config = dict(
    n_layer=10,
    d_model=64,
    n_head=2,
    n_kv_head=2,
    head_dim=32,
    d_mlp=256,
    vocab_size=8192,
    activation='tanh_gelu',
    norm='layernorm',
    norm_place='pre',
    norm_eps=1e-05,
    positions='learned',
    qk_norm=False,
    attn_scale=0.177,
    bias='all',
    tie_embeddings=True,
    parallel_block=False,
    init='normal',
    init_std_qkv=0.0674,
    init_std_o=0.0837,
    init_std_up=0.0965,
    init_std_down=0.0965,
    optimizer='soap_variant',
    lr=0.0082,
    weight_decay=0.0,
    lr_head=0.0105,
    grad_clip=1.0,
    warmup_steps=200,
    schedule='wsd',
    decay_fraction=1.0,
    decay_shape='linear',
    final_lr_fraction=0.0,
    batch_tokens=32768,
    seq_len=1024,
    doc_mask=True,
    train_tokens=119700000,
    steps=3653,
    dataset='wikipedia_en',
)
Each number is 500 + 40 x the weight over its row's rms, rounded and kept within 0 to 999. Layers, rows and columns count from 0. Numbers have three digits each. The size before them is the row's rms in percent of the matrix's.

# layer 2 attention query, 64x64, rms 0.0686, rows 0-63, columns 0-31
082:484523508461473483546493489506487519492516409480451517504562520497527465559633453516491547443490
084:502526483485563622522490477521521510518387470503484502482490492533456547559517561524444514460517
081:445545511487486552525506495504549492496533517470513459518491476561515433500559452445436448469496
076:450475501478464463486515549447498459408484568474467422532506492486528444493572433481512527468490
102:505515493432506526497507587418473476419531547509513510501499474538452506468602459490543471488460
098:546563516530527539432514514454495440538534437468555449509510485549479555478489394522506569488467
080:541493512482502473451516451465496476469481452474460456514466498583588505459504523463543502532511
091:476512468472555535489472501484508501515492472442494523480472480539421489535468534497508456573593
087:488509476509526543519487493484496474500489480514502558474482457511451456486542479428484426412511
093:525447499494548548572506588455538452559440476504463472501547530510488530534565518529509517458543
079:486526464498503496551489469495466543497608555449466576521531509553540512519520471582574524550546
099:527478507529553464501482499512516479513534493528496546429579510546402544432558515521475542473476
097:531549476490456550533469519501506503548436515471506466485430508480520476499498554451470476488455
089:463523554475484457519583560492563515564531505535487508526529549446583531527541487502545457548493
088:599531489511565515455448424543501517535566458478441550463458573475486475482485538457538541502470
076:533496519499492491529461475487507489476508573492528510486495528465517434495576546477540498516457
070:505443505486520562515513519467484507480431496489506501562502486520483464521564527573581541456473
087:510524484522455499478461462521497552454530452501433531503509562484503474474648462528508481466514
082:500453484494513497524506505479537487403563574532445591523444487509381479493449494513546524502512
097:507534502494537496536518518517500524480514371430525542552505501534490524544506459398477542497513
111:567485471516512517458450530506540500476534463546503528497476518548459537514506422518565554488518
091:501480510486455499483484542511524490526461541492505500461478506471638525496412500499516506498460
085:507527477442450535511437458487463512450439425517492481497499497528576478498554435497497465525476
093:479567448549432525470523466400526458527455433457564459526517573514555464558445442487511484559507
102:558612465558421527530494416477470509474444425447520502528549479522549504524478424514480583497497
077:582500540471521510447528485483474466420460506556536517456517540460458512440528512508453488562427
078:418516520509542564426443478535470455507503429472479547519515498505509577488531560485540533473538
089:555557475540498510486471449488462442539460413499512455527551518577517540436523573518515536536462
090:476502464502511573491458521512502487475456501496479584573424503460510526534457507532503503522469
082:475560497521505523533473530481501564506431476521409474515475574493511482525482482521518497483447
083:525511430538445481569517459497494496611474477477517482442472419524543515499559478514438425478519
081:470526497491521455471507562444510504594529511524550571505481461560452490546473574467572463507550
097:529545435506497531487485452429363469545508465475518518539500506548476547473537476499534545480508
131:505453549497507465520529530494509530528492562414543459536564476453556468469466519505486442484501
123:533528482525563533456497492540482459523533419485406554526513472571464536570513516490518532457554
072:548525496496540498413509478549523454453498458495449446462500458520463490501444539496463562521491
112:412500531469463473527575510483576577447524577502474483525465470461528501476476488539480522552510
147:549481444541571520526448478520486520486475463481424533504489514568446468553504578546490443521488
111:476504450573552534544524413544506528498535429528524577476494493437546501522477494530484509480454
102:484490441485504491545458532530522511508528574521502489483483466446421536525420481586490484467507
087:501585477491530600475487494442479478431496460527540495459496473562463499488448439499418549550515
084:402478474540563524523483454537527550421409505469480478482513504489529490464423462476504484498522
113:438474474457510451579496534546531517467505515491433490485519481400544471561504458482522452464466
092:476482568442503473521543514518602517499481536438448464443445477455586521551474448504503507565489
086:474528474434444495532549584384479435561513519500606494536454550460473525440531436481504530486520
133:482541450574569590571433506489544491475429385486473499530521458578460511524540494473525525473500
142:513514510433463507511502538459494443486493484480500474526490522541483533494523470459490529531516
091:492499535541545517545501490529497527549407508508552499466554508563514501468457582536390449498542
095:463534532509517457556556503505458467503495520527450506498474487415446528527431405553514435523491
104:490504530523521511429508521470528452543521476558460515501530496544485524483568564490499527419497
122:501420484499558478531544528456563545471521537439429497498491448534509460537444475514488419479520
089:374558500504483524502509457497543514430462508510506532532493488457588516486461494494455557523514
121:494450529483473515521523523529499543438487602459502478510515513467539464533459554531467399534534
105:518570454503458495422521530451513458492541486594524557548470529512491486528523511496563552560569
091:445506447536511510507519478535593505549498452460454499501528544522496523538416591429487607490485
084:477463538485495512537507588481505473496498515536539476539557508473525546491528473430443428512505
096:500448508500498433573516503459463521468504565464533459492486489467524502519495499581518408437557
109:435479489504520437484536547498476597494504590506541463528526472438495487544492453536554420467499
090:506472529487457479480546479503514488455502575537468461479529492556511528504454427593487566539479
079:557569569451537465547560442501481536488501433538491547481494540506542468554559438497527490489512
148:429468519471490469554526514490509544469475563468484486488537500464511480502470453553467376496477
166:485502571452475473493543584455504497471538566501547426495501495452526513467505446465550545497454
104:560552518499465469480492493523447527492543413534515507511515535526433520464542502469451522516540
143:455502554445507464488560563499483504505522590497511456530518503488510512509504537492558439506467
# layer 2 attention key, 64x64, rms 0.0666, rows 0-63, columns 0-31
083:560454552441522512480437494509500504474552514513464495468446561454475563542534417545476500551458
087:505466507424512532526416475509479477529448445476540472499502499535439529514526521519504554565507
079:450546480481495462458465567530529506534474484515436538452505467535495495466553464539624470479541
098:404491523480458441544523525514505574482473572525492469493481497379512440490492469533550501492519
135:448432535483447457478563559478519510473495630515516471477409490458533483507495448539522455448490
125:492488527432526442496555578460544477497576597499457436495496550476484508484457468478506422498421
083:484508523537468478561524525438526492545546437537514497499465530498412427485510551444494513506457
095:499518532553533511490518496466492428469474480539566463536527408604438536443544460521529565538514
088:561478531528476599410437464510516487476529517499572520506492485491539555492556424506485584482525
090:528484549480545502491596437490462521520444509535560471454522548444491509461460432579487467498514
091:496509515505414511491546537508527450368489576538499490553539507518550565549509423514454518492531
099:508469523457467446477541558481572434524498567429555472461487485497483524488483441484518481486511
096:485461475538501471533485399492516487564514430455500512443505501541565475457413528455506496523466
085:472453475517525476420500424511575548468419525569476517577484513436558482567475483595508444501492
094:494486455565456582513413489590452501517556433516524490522533512496461498555510492451445545429447
106:458489465557500543511471438535501474520496404568516589483496501522450495473511537463462524458563
076:521463508490472580512510496476513489443452443574484509470463508495448513505507546561442522484462
096:529537542535505546519444471555534421589574417508494549486422525562462500538538473508461526486529
085:455513523523462552532534485528512471502466562473587465570490499473472526489493513466501392453515
104:481472474517493458464513536483511511534509488526431483483568510464513497468519456519623482541430
115:505504535439515456518527549496490475497568605481507471557502488440498500523476440507536472483500
105:520496451501524525519470449562471549536479482535504562456509523513517451532513593497426534459466
091:556487522489507495496542549501472412539541547498458551494485563551438521529556488475559557521475
079:433492473520571488567395526466479527534524467468487533524514543511515503510578482437442535532571
115:539524473531496481481493476490506525510527475513486476486550509545490527461542436480541559561471
079:496461462452473422521501558483550533537443554434550493483451542407464458559497538461474476459468
078:564560510472571518479515548507498422500535462503491474488509520613495491493505492465461564539522
100:522482493468491460454551505507521531521529493482520410513483531534500478488491485438561532503459
113:541510522494553496468471414469497500432519448452502593522490536540471531497488497470417484505513
076:493498513544488481520424463526459480529496481483432491488505507526504537451437534527520426458513
089:493577504506523499477486468432493548492570467520487535531528474567527499532492490502566592531508
072:516520496459563514453519557410509439448445508511484550503477452460544540448530491488425535534490
091:547541578518485487450537541454508499480544539438535428464497481514463495472413510411527476509511
142:519525484497510564490460450498513522455475434504453564471425498450555550515481552441425573476534
093:509479507452508470550515467480524519548508470501569476474555518470462493444528427445466466555501
086:463487517534571525531451534480494564501497521458480491553517527574490510531570456461561467462471
094:522461476468471453494487529459462509443445518493509544498511485442522435536521548503546448414530
127:552534475539533500526434468508482441536535430509552566492535522528472547480559488500499575547492
102:529510458535533588503393464524505539578459414495481494468485457554482477451513530471525526493508
094:512479485585498567486537429514508553526487441454544509512518472509588493456515581443410510496506
086:494520604521509457604492541535481474591496534487541491523520550444516535484484525477520457441499
079:482509490497544546608471530548422470493483450470503473503507537463465518542462558509491441415561
103:486497522529494506494505457430420548524483494490528522480469497505527454444457478552505403509545
101:446523460517403479487540479498417528498472528480499548559480526454506485535478535502491497443509
111:524469542498452504440523515553476551501438628507505458487545491488504479516402475522525429528489
114:535500486448585485491520507501511477489528462432460509482514522544451526520474469455507457504509
136:523499554453457433516585593474479490472536604482521441537502520392547508508489443502540462520506
092:508526548519435490490484516484501446557528473524468559512491570548389521511530584499464544511495
097:477454545481443526491438467508495500526461560414556550528487532528554489513480510454464461513533
121:490496484451581464549513582452471493477499585486486436473505483479473482455476399487514465529445
107:453561504510521582497452450529453507476444417482563537515513472462505515530471498480438526508503
071:558500522525458466522517514457426429545480493494520492499469439512416468528509571479532427459466
109:527553457525554520510454405533467512521454464505521546526458508483523460546496561531419536485477
101:521462501465524453505557516465536490523518584456491446471505447529506490512549565540550511500419
087:594493470553522534543501472522479512430603451550520469446474481470465509520591461456504513506522
095:431498532480509489474507465500477483475472585465512490496510520476511514435435516604525439468529
098:482476463502562550513459447572456512551451431552462550489525504504513473517439541500438522516512
107:463469507515548572538523425492541487531438484478537567449484511535513496504465580493436490453516
080:416544476511417458480543523435465452498489487507571487562473537380531504502499470505495471460437
071:486446503449507505500503480489446549521513565530488459511558489496467551451467505508570494511573
129:542500506520500510535487469537493480482535409495489583503497534507502516533525577477415484532544
162:437445498440477484510529558544545571474447603506456492489445512432539502516467483538524398481516
089:555472528455541572491534537522517422563458525467494441515493505536499532513524496489508555486558
114:434478432507530456517525494480557556493494563493515503491488453409513469497472488560486447479518
# layer 2 attention value, 64x64, rms 0.0674, rows 0-63, columns 0-31
078:508478454482464501555561496464503486540436468555448506517426497588515407528502483455560513487453
063:520537470536533578491531569535469474518476516511464549517537476512488494508427486531513485452538
064:500527452449551395513553509533448418519479486460565508469472515480487485550582553552487504522432
063:527498503539513439489473511407478563471461449534507449537466542501506517535582596527428453552503
062:548396494550521496475487493519499460495439468493540467526514590546506441459512493541561517514551
070:548466543491584502379475457505568491470561508426566491486567517523458522496513481526463442483543
073:421495470503492551476469474469482446484467545479551499541516457585425531502432518555486509472474
067:467477494561522515518554451486524451515483474495527491482499524459521472473535497525538466509480
062:431473487466517491523516456495502495471554556492512496494510415461504580465424509487473459510521
061:549500432550488529481531474526540504510556508530560443504525541447485538534506509600478480595479
061:454548525526484521479587498511410436559460499520516460480554503479430524474501455553472568454512
057:466547480472537449562495495429482516535506516476476482542521530529536584443518528513474434475466
064:516464489531476507511510539487507482524468538558481502508532535527393466561455517480500551589547
061:554466520446463513468532505598480475447506452496412523512504495534515479447482531528521450536477
058:541468460508517517540505497478533412486523506488566479448501443479491471462557453493487497555497
058:458527499483520485465511542566483508439502479487472537482477514502543496574427566558553511541544
075:461512476491514412503525496450449527507514474533457442524509528509524532473488543483477495549491
085:429558478536494472488517483477493461482448531503451497514484504519493416453550510496553556507420
068:547470464500544470531488449445430430538401480520549469526513537519466498464502517497510512524495
060:509530546534423485556452492517552553435456474479448475524481442448535519435509476454537491487424
063:458513573512469499449494513510545543451524472545466468443498510491413462560488462453490570479499
070:577479456500495505422458433531513461484536521553517491516573477517496452592452494529505535538442
077:521524552483472561547454488528556524432541512473492547476518482472520569450462451463497472503547
075:477476515468480544465473547500527623429512531520506471535533467516474502526497496541439506498548
073:522528543457548459534493469519522448457561488426527453551556442490521543517553444523447454554486
065:533539521500509432448479519491444421561524484557466495506495516451481457436568466486498492597452
075:422508480542498512546554493495518472500460499496388518543476524483513438550457465446564504571501
067:454562469481456533536449534534456530474481504533528494499489471476496546516476522492520527511517
087:521413443525519492481529514442463514550469491520477487501453577444490462364546500500502512529465
088:475529422511517541472518508449436458552450488530512501474481469455518529441519525519525564432495
063:566498516512470461514546539564484540495511485489506498438436513446444498555472429516472476475514
059:462494413440533533473475483522534484542561502461495468543538465453538477499539519515595517469502
134:412395535473539493507526466447515496480483489475512468539479440534464510458447541514515510542493
135:432490553564459486466525480475451474493499547585446500454565431511500479450494442475487559556496
121:498451460454512501603515474428467521497514451558488458486485516494485460519466478473605520571529
132:498514570450510465461517501581487438509519462470452561511489485508541435472540533524474501550455
123:505472522428447542524521490604447567493547483481507500427461514525554471518510497480542465495550
148:487445378476509605546540480511551525533535508490507480496441553437504557533518515515537529468519
126:552474504492430479566511512505474515514525485516542585477410427475539501432560493499462437454495
125:478465412557484558468498481462536512556578543497509431495487478500437573513568459514458492511557
121:505530575503450534465516528500435577489518468477549454469443497513407560487542507537412481443540
126:560571529532501486529406507463545480511498534499452512546512476503502452478486435377525489492514
146:487509546509537494466488508527535521465474499443539456505507494561514443501495590524478422581507
104:467510556471498503536488438553552528501514523508432557451490499549551467509436506488580440491510
112:502457520624497518471512564466480564533483476507511510436480491424467470441563523543378496518482
112:513531456538548487429481489430563503482451451502542456507510576493529492502577517512457485485459
130:533526515477506499505549509603500473435469498444509464443529491508532420528454518473580533513448
106:532553557469489495451485502488512494475493458484542562433563480467491471531469427481496532483515
133:546469448525489473494497593545479541448484538504568499451499448494508541516472517532488478520529
103:475523528430471498497550525556417497481521474469478509543529514540537567524460504508506508555528
129:533438483565527463549470501414537501507441494556565536532482605488464463512509508471506551501491
124:524459507461524516504458461549582443474507526474504440484536409500505458468476468470553550566435
111:489503491449506478508498469446585506452521510486483446569523537610508558483500550484491498418491
143:545557453490486481547500510497468398538437522475493533589491528462530473504521502479519543483414
116:571484459531481525468538478482525478518471502444595490516471514443457476460495496509482457578459
132:541531495423499545527470500485499522500526503517416543519544532468521492504441484487570474500511
115:556541462456491506475487530549539462482528518449508486534524479526504510515503488468496494581529
134:519464552576510441514553539497410555480489492465488530435537543537524522459464483533447510488524
117:539486488509492432534461546421499529483514531483475567444488434443496517436433458498460546512456
091:426513456456485562539541514475493507502446467513421567506470542481482561511482493504496468452502
119:522470557575547541455501535541508477547503508470433542544485579459495512438488515481507498531546
112:480538497504436508510527490517421513587518460532439521490478475438524477512535447485506453488469
135:447548532430509504495499464486565468508527487524541536490432432473527419541573567523483457469521
127:431509460539502578470477512506583541520535545521449497415467452448534500522553489451463561428529
# layer 2 attention output (transposed), 64x64, rms 0.0845, rows 0-63, columns 0-31
080:427485511535500486446509511471528476491518551543555565469545441515416550493453499559471504468564
080:467492472467617479470495537473589475478462457439543536476554510490487511527527556484475510552481
081:582487511479435515449471449456446518474540520492481554552458481442478482554551455527516485475548
082:495529524466451510508488474571403548510497560526484539434545510444507519398475393508513543472537
065:479604510479450501499552390551449585508505502496446506457495516564588509487477490509505511526516
087:517573485439405472528476443475516542453512465493478493526469527496580450541502471469461479557483
069:511537499448488464507520484525471431519531465477459518520488525473542498521526535433463511529522
072:521486513438541530471447433484491564440537545496478461464483466553524467511427492522543520527514
071:561422477523511533536503481471527483508516468430536472507488514526538512481485491475466529487463
059:435504582453520564531478460521505485500380442451510483491500535440532479440517482401523487521531
064:541445428479555496463446495466573507458509470483472485522454484519487469557546566557450496538469
058:574475506508530527441469494510446560477540527591561546503478544433493477526509474483515579447456
068:482470450492509443496497506558505503524412473528431463511518511556551524428479500520549508523494
077:432490455465500538564502495525468478523513489490522581534496479531440561503579538546442448488514
064:475493494499527595531486462535546478524467518447456535544491471439507524572502514536566567506481
057:470486544456512505570509509480432486490432421470470458509459511508441509508566455545517435412479
085:548492477449522533556483507568450519487505529566508553514491563444494486484520385563506506419518
087:491483447511581469461502493471481548458599565516467536546470464505437490532480432518541509473517
069:535475523584479516411461383488467595496501535524512474440500459525515457507483500585465538471487
057:489462523599535551471546514420455514552486597502537492470548500605429495462473501483515501444488
061:431503399439459491499551570491542502505457413528419435467461476490505553416482439534469508493473
080:474549532510540492559541494516499473535501476460475507503486504514501545461525456501424409511535
084:464527441543527495531554513477502436549426446519526452478504486477480470526511596407572532521426
082:488484488431473450531522508524533521500414538490446403531488472447495470442551442504479503459511
080:526516510541435548438488446475545514503499482504549498520433523445592491533444501442486569508458
069:545490509564495497519457457575578533497556567541486561488471528511499465573438455556519520530498
085:448469520533556473432509493461549541480512533504546499449533495572525464488383528486566532557516
080:536452512569522464452530494456507551543481510466500430435538451555500485459503489537457511419476
092:492476494520445472490462465557471550434559532539502527533497485534513524512456464567551547547534
070:550451489551533539503489517469535468499538531494502575500448505514426526496503528536475545504466
068:489495506532492540469472544465509463508432406458582456489581476577512537436506506505487512490490
074:466500575482534534513486515477568502465447484485477520592440533510526487558485446499523483463497
132:533562505490498577458467450518467511478493523485559533491551551399592478515539444479531487457541
120:523527493432504583486453485479505541428521523445576518553514587540527481530476510501495525521526
120:513463555524558542411462501509471486514465582524498569450507501455470513479518512554506462402509
130:535539430548498473510514479438491508471509499539522413442503459545482464518464464470573569485504
122:621468451561516472479459518402502491522431561502522464531497532562445462510535522540478478486488
132:570543524522531429474510474512435492530482568526496473449565487543486434509520487538460388454531
125:482508442533532503425482528517533508508443462494477412537494545547539465495462488509543561496447
122:512534581491455434495540460485491465479439444469451525519486507503578422536498524512542466516502
122:513524487494510445551540486495489475532487478481461517537508498468510509539551459408600460521492
133:425459525479438469457510449558507547472515476482445534520474468458511568440488535572472524500530
135:524524426504446516530526511443531435477475462554486542523451518462488543501521425554489611526473
103:576480400527450491456465502464472471507486544569548538535506539487464526516510518549491574532506
101:482536472423596495577513550491517464432471453468448455577491474567493484534488448511537454471508
114:482528519491460476539554507529516512490594467497438552442463505520490540510464423528484443565510
132:534467542539519462541455509505469575501524552568569468454516487489475477420556456526450536502508
109:429429523509508514580519547473479523557471464460491486545466487478480538413505593429514445453518
123:461522483463489577510498480483554482513451510482503428474480521526549480493493516443427518533439
088:518438457510553564457508482469544482530514525473484534443478544470492454535463578445525552528441
119:502486442488508580554468532559480490524540527462415544558480485515521557537536463563470502426515
125:499532543524431461487571479479431530529472422523614469501537542458544504450563469474464497400494
109:535487509511465443472503510538427501537574439498524519477480561382509472492498530437488499552490
130:479502528573493479478479461594451584486582521527512461436566501523498504487450449541502556539479
118:466540507534515433552528505475496532531424471523458465462554497520554463473528439537570543438453
132:456471502511585519465515541462507465539521521483538498490536471472427544460537576494448469453516
110:466537520526436468503578428447523497511473472520472463419459474483524471480486575480510554483484
140:501491494442569490473469451526537522451539552543474501472441504422459437521460520433503484536505
110:346517542478551525486469497498486518468469440501508446567523476466516522482533519472499495505481
094:523480417516562530487438563464511482502542506468545464529531494510467481517537557516496456480540
120:501515418435534451502513464490525470462509524493400489488495387526507490498537441559509522449549
107:542456469499493513467451493489579541434482542458495502516503518582498453528436528537533468554493
132:509553455556417499459509516486453453506422511562512465491513508560448555441404438517516529541526
122:506533539455462458513500493506414506455487495473496471551523510622481507505444518548439409558550
# layer 2 MLP up, 256x64, rms 0.0965, rows 0-77, columns 0-31
113:481511520453486488455466492483525459531524432539575476487559506486578476543431503509540392513419
075:470462452507495557454499517517556450544504533507492477416483511519502494491463477501577528572572
090:427436467489541487475530478529454439510497543530540514518411426500535515497472538462491499499508
115:406502461515545414456521473519503462514500493536497498504566484534498552497457471549547437534459
087:507433505538549545558515463438540459544479538457519541527474530550507499528385502522494554549460
099:517496455480441447555561486504491498518417525506475433474478400563468444495526472516493465483483
095:530514500495506481405487447470545532502421551512498473542479472496465491509496428485540479501492
092:525547496525475502512515487456542516471492497413496487543453503525478436486513571563461496578472
098:557521526429497526528525453541603500511479519454497445456560446483483487538491518462420495464524
076:518472549542576543502509421522511435494434536526476473472416476465481501433517485501512500448504
094:435403441546520521568462481463560491539502494522500563561474479461549449548493413519521507492476
082:419467506576515518492479454497507484538443557515465464478480530495461571501480580522557484538509
079:479456512530479512483487577496575467486502544461525492550505482528507552472453488444497525587478
098:529499488462474453546485551497446470526485553517484468491497431573431550463466524495458474556575
080:517435481463445453508495419500430457487431536433510493492519482470520499397495480519535484510518
127:569525441511421449509410479554513523488507468535430506563509462454552450567536488520535518516455
111:592478470440447461517492525472406440544483531458532492474525524488507536427478508428432442534504
102:454449508461407501495403503519506546498495511494510474518562503473472515507504476412433551447493
090:500552504446473525532493503502552564477460487495523441520537559500527441497485523504548494505486
096:491461602515488505510402524484495551509551524549525520501510514428492555448456512440473492492506
083:510446509482477507492473580573585560506512521455451485457521468530492520478505488570482486517582
100:498487468554581469480493499523530447542515529537565460469493480503423496585430458449513468554505
092:549470453543497542486461522454449509534485556435567475486506508453524547474484446505448461421504
084:516538511519537502563567512559490457539490531459468507440468419459501480506474536493493528520561
108:528497412485543501491476545481494518561543534506445556475451509488500561542483511539487417535511
092:551450505479421495551515401550512458504459445406547486509498523493540479499460426513484541481457
081:480484429501551499574494510447585563463527471484525503496502523468511484541478526454457514526427
090:464487513397434479537482558482500568467568521446473507553575531537546493480445526420470472540557
111:503480479476401509589437513493541554521451505485472504551486462554524504453502507465498423516543
095:551433507546461526518396529600580521503523578449493436535516483541502487510459462508487493541547
107:491506491478475450434459372503471491492530529526532512576442487404503518519483518497541532538481
090:520501497457440444530445425604542500464482497475455504592510511508495450507446519552428536536528
099:482550497492505472460546454478551543481441504499446434435491499499476470445459551500404536499480
090:482488493505533522539470463557506523522415523464442535510571518600538466500500477505615503476485
110:500498478518428483448474469536415522535485480514565497545487424429506514497445506478456476433528
103:506490491489505475467528519476508560512493446503497428557480503459503463538437430456553460438491
100:470456555419507433545494455515513494513458460484509517518445445491481460478462481490484493472526
082:463456497501507506457530529465594512533566504489482477428512440489503508456477602416463501504491
104:521491442585513457544459560460448479498470511540487428445536485557391517478551552523562467517478
093:464490477521536455496429518503517474574532613492468472593502534545557521500493567525506477558461
105:492480562453448468451502513509557512506454535475440481497488496507529559489504531514528503506562
126:499464498545502426507456471494483488588492490526504487511492485464475490474477489519530473502474
103:464558430471559540536486479489565465503480486502476436514501469515523454538475504468496456515416
101:445548458483499424546548524483407541542509535486454509470524498506477539474551431535493527562477
119:530542419487464448508484517464550482539565553517483493465461519499457586479454439535466526548447
100:558501444441518507456461483490556519482474605541538501555495435527462471536494529544455460472495
132:490451566439517508507531524516506528507549490478549492494478450494461503493480548498445525530517
097:447526508560505509457532562566563465486433547536458449491495515499466551461415576543495519475498
100:513458457568506514528491467544439493532484550462461509548531504537446526533513467533421475484493
084:559460512514551467544463524507517517467553569487499470532504500519466518424504472520498539561454
136:530461541544501442582495522576506512586509466477438472424589491549567476455473401539507488507510
102:511449485495455443512451430509462610517536511536477549479513503445526436452487464562489541488549
072:453476483485511538559478457557559467524476493532442434508529508520478413506456514533524476433549
080:510460478536472472451506551522544459494521527516462480450462587492510479429413510461430486572438
106:536482466501458469546521534485507527521514546452527509503525488562492487513464443563502488534447
085:624517518457428431483478516516473544461476485554506481462529556500473445499417473541527512561510
106:431501469494501455556591467449456477555480491511484495491431512435459560438448506502501541576426
082:503489522516467482423485545567457517479566482469497492516590522485440540541511455482493454563450
093:458455551521469474548444466507509600534551547493482468518550527511481625466491456470436437450486
102:490498457499508384573497478514523457477489554507480499528580459584493481429550490459413428518507
091:560471447487501491544587499448517467465498496513498501529484541502480549477533433525507461505509
092:539487471464443563484491562525507465501507487451483482438550488484495516445593490480444476522589
088:481467457468483506484546487471531499522503469480469460569463518511492470523495442503529509516559
099:561544486502514490552455513467543505533497567448520500459570419491468548553542484439532477454514
080:438589493528483456567532506518555539567561512553520491514471475489448498494492481445482458587467
100:551515455432471498471482485469538495524535509494566516478468482454446463512487492502464480429504
123:493575495547506523496484429507515503547466519574505469487502490525503490542425459496506478554505
103:492502483480457535474474456571478528563506491495513559487501517490493448560439459559458493477481
105:470506411487451519457455477505506459511485478480496437537443537502571495548474453522531510575452
135:472518576512494492535515510531480481486467501536534504449506537516450533447429474520425431568495
093:528545522545488453474548467536428539510453497476566542525548504517430485543491488511484523491481
114:482471510472520484519424552501465562512515467478460592518510488514524487435488480499577439554540
099:536538487470433474478419548524423479570489531556574476526453475531538489526469462459561495469500
091:558402494443464505520499516476556511508511485469482517577500429455459529503453493500486451568521
098:467459502569498532543460480538518484466473506416452489555556515495505500536452450597497530491496
103:566507486532475522455446414606513473563478567511456453488466498540513473505509453522470527492459
074:549553462471504526616526508500448502492513484455480541458458488567505459561489477516453503525518
088:460514507487454497521454537493531519516492503485459479567463563500544496523466527459417424548517
# layer 2 MLP down (transposed), 256x64, rms 0.0957, rows 0-76, columns 0-31
127:525538472473516476437532524548440472531517481543504558439532541527443497518435477500495462413441
089:520441499528471486526438517523505528462495411515452475487452530495541474468526517506405443471461
079:506480487492450520565467529502544584513521462527505470466498510400499477457574481461469553457509
116:401457484545559511459499465414515468556481513453508498524514514521515462467477468510565537488415
107:566524537482575511451530439525434451398449532488483510502536425504484480454505560511534557509490
085:426469548463512495508514457470475521472472547551468517484529450480516473461473476464523458473477
088:526551512512535506507497566530487481576501472450407509522517531515496570514510460566425464538481
093:562457433414480441537438538543561473475439520513590522477487475503510487466476516519462426522540
086:434576528421474508474572458485520550482453425508550475490460512442514407514511500474508549514493
091:545523476488486468498537541522561520490436409496500525489446564450423487491540435546452482505508
106:590560553498490487472513543530442480532522475499434508464527577498512484491533520530578527570532
079:543468571571503438473459486404535514439556434453571506472530491473574517497513489468548460535470
066:521478475483458541496463458472418454509438510497408557510511483483482432459557593506530523480496
117:554482514488522599452476505519484520494500526456517522468500457460585481500466508454475537500434
077:479490421552466544521524510464532462496541515590460523527472497473403493552484464479535516494539
139:585498460530490497419465475527492544474410430443504438492494556401503526500553546521537517497515
099:506482522529563463548476537488506429453499550516495513484541436509527533541541482577493478517528
098:476515493633471529483511442514499512564402455520432462482489511445430482530422468513447481460475
083:522469499470489438531446575539496488447469489503536472500559489491552565465518411535455487531522
097:493519567541483518429527418537471513528454587524504496527596478546484465522502585511570518487516
076:345511515452521537443514483489470442496519485530536543471461456466438537512503507527456458520473
106:461482466616483531477556474498545440555431540535521489479419502582513514529451483501562575514488
075:500516474489526478508485556505522485557528558468504469529497531486500534476532519455538496568480
093:510522490425518542525472525542461496534518392513526450448497502506578487503528489514536507488511
113:522495479452585500437519482484519529511457476531450471475563536503524504480500466546525540501461
100:433542488510472532458618485456453478507465489520477499437465498493492591455425516465579539490544
078:465463527460511498523517476549499409594528499497465447491456532481518491551475510389534505495494
090:538545504507508481431524469456486496487471487526442532472452561498464474531457459560527583477437
101:513517546473556560467530479567483464517525548536526497470500540451512549468499454454524621528515
070:533477471452589515529476506485441423524528599467538511575505524520538463549419433463541463499491
106:535440481422531513547562582452513509463450503440527512484445501535556466536464515486451561425543
100:646488486471457510500473542468480458486495483483473519521485476499503507530573503505606522478533
084:527432448465468449543450525539542484432469467465581453539528544475543490456560523495417475532481
104:429540531468531485429506455521467474486523496503502488417483508444498529486491530547528519567522
107:527483559509462558546430514507569535559495550499523500490499504503447554461539414491466493494570
119:539413503462440462545481520416505491519548447508542529508438544441485428510420483521447531496461
084:541423530470470458476389477540527543427498559524450474476508515502493462428532524483456512562505
065:504480515538477476431487437519515497502495513509516519531493465477505408496555622513497506492512
101:520561512488530477438523509415435406494477475494540514544489544462536425475526513457544491486461
094:515545511469503497460510469434437567468550465507508429518526507489532495443482416522510490456561
104:433502452456506450544490483596503502553451486555557500453495500498585504518497447486490543471492
119:533489480482482497498508432600432438554522507527495528446498487553506496522467483519549548459544
096:502481454456519505499510514490472432527493441575501516441511516459542443480505502542525585485492
098:496445476543524525541508524521510433477583520517497495501517500525527490500523466540468471508507
106:483569462554524544491471571504519543500494544510462460404536508479479548480537430557539568516512
108:583496439483505480414444574514550524459541532512545409550495518492508471494538504513466524544469
119:496456525467466493526546486533474484470493448517521556515483500463504514547481488539472541478474
103:459453521560525554441555520466468532535452497518456500522560418513569546468493453512543543420507
106:454483372494523462544518500495450417465447462518494527523418510497523428467502497532516544480438
092:504508490448490521480450483507468490513542581518479522403503505508434465457528454507484516499529
141:474393441467555545567454571524548436465502533502531511562483441495482499509445483463509474421512
093:505525510575514469490503419423509523493454482551412472470470457576481439494498525511576515497501
080:533513458520494388470515539483501520443570431473466539466510452554514550468527493500527449559566
075:550444491515474486519392463473479456501475484523489462533531427468535434526504494468509453447489
114:518460530513531395547504475468554489499539461409519459446460537496478560501560500602452496516431
081:451554497524506530490493433501414479517482494515389495546452482476473515529605447542545481464538
090:496499504551433536520401598580556538529507466547507476486512468453493494496566516463433516473500
081:543512464527465576489539573493470503506515468565488507464504584466488473539536530492478430487501
087:458495456454526454488526425498491416484490484553584488479457491487510480488498570536526513497500
092:408463503549549482571518448469586458525463584517440509579535512560527480489491484463508497475501
089:507495527558513494507514496448562520511494566514516489531397471547529514539511476537486487533470
095:546462505576470596451536540465484546470523521539501520472520495480494514554509451459467443501475
096:490532540521467463450562478507521488501506477468452471506434543471480533495527461433525512549550
096:556518536443501491469432491498535526439528552457555537441451499489471565527508535488466446491533
084:537501517467481460600497517535465432492510509512417437441487427501447474432487498494539464559497
101:527471509479448492522450554523574576503556499452596532529417456529450588466541455568473519536538
122:479580484517479493508458494535492548588511521548486534496495502502453454546444429495483467557491
098:489518501443496500517503554456468507527495443475524489471464526462515562513524516521501517551565
093:435560484548453456468597508458514476557538414539460483472513534515486449507514529527509547450510
144:450529598483484466410523463539484482479421487552520528467497504465490560471449496482511604526504
092:536554568504509511501458562554601511514562449532515516518458529461412435520470480428512466501488
114:446499485464462541456450522538490490499491528522542423429488424538505494502580474489501480501580
117:519497539490573459530524469517538468535501496477436595538477421469543580518470462529555545486522
103:470423505477505532537567411522466547526536520539473533583559430504426523440447422486468512553430
093:550533503394516536419536483589448556464567498507558509460470466514500496523445426512465494493549
105:451542512483489491522443544464542437463519488545491519496497464473466477459500550398527544528464
082:443523572414423444484551458556479537517513537460524491465470486536529561493456538510529552492520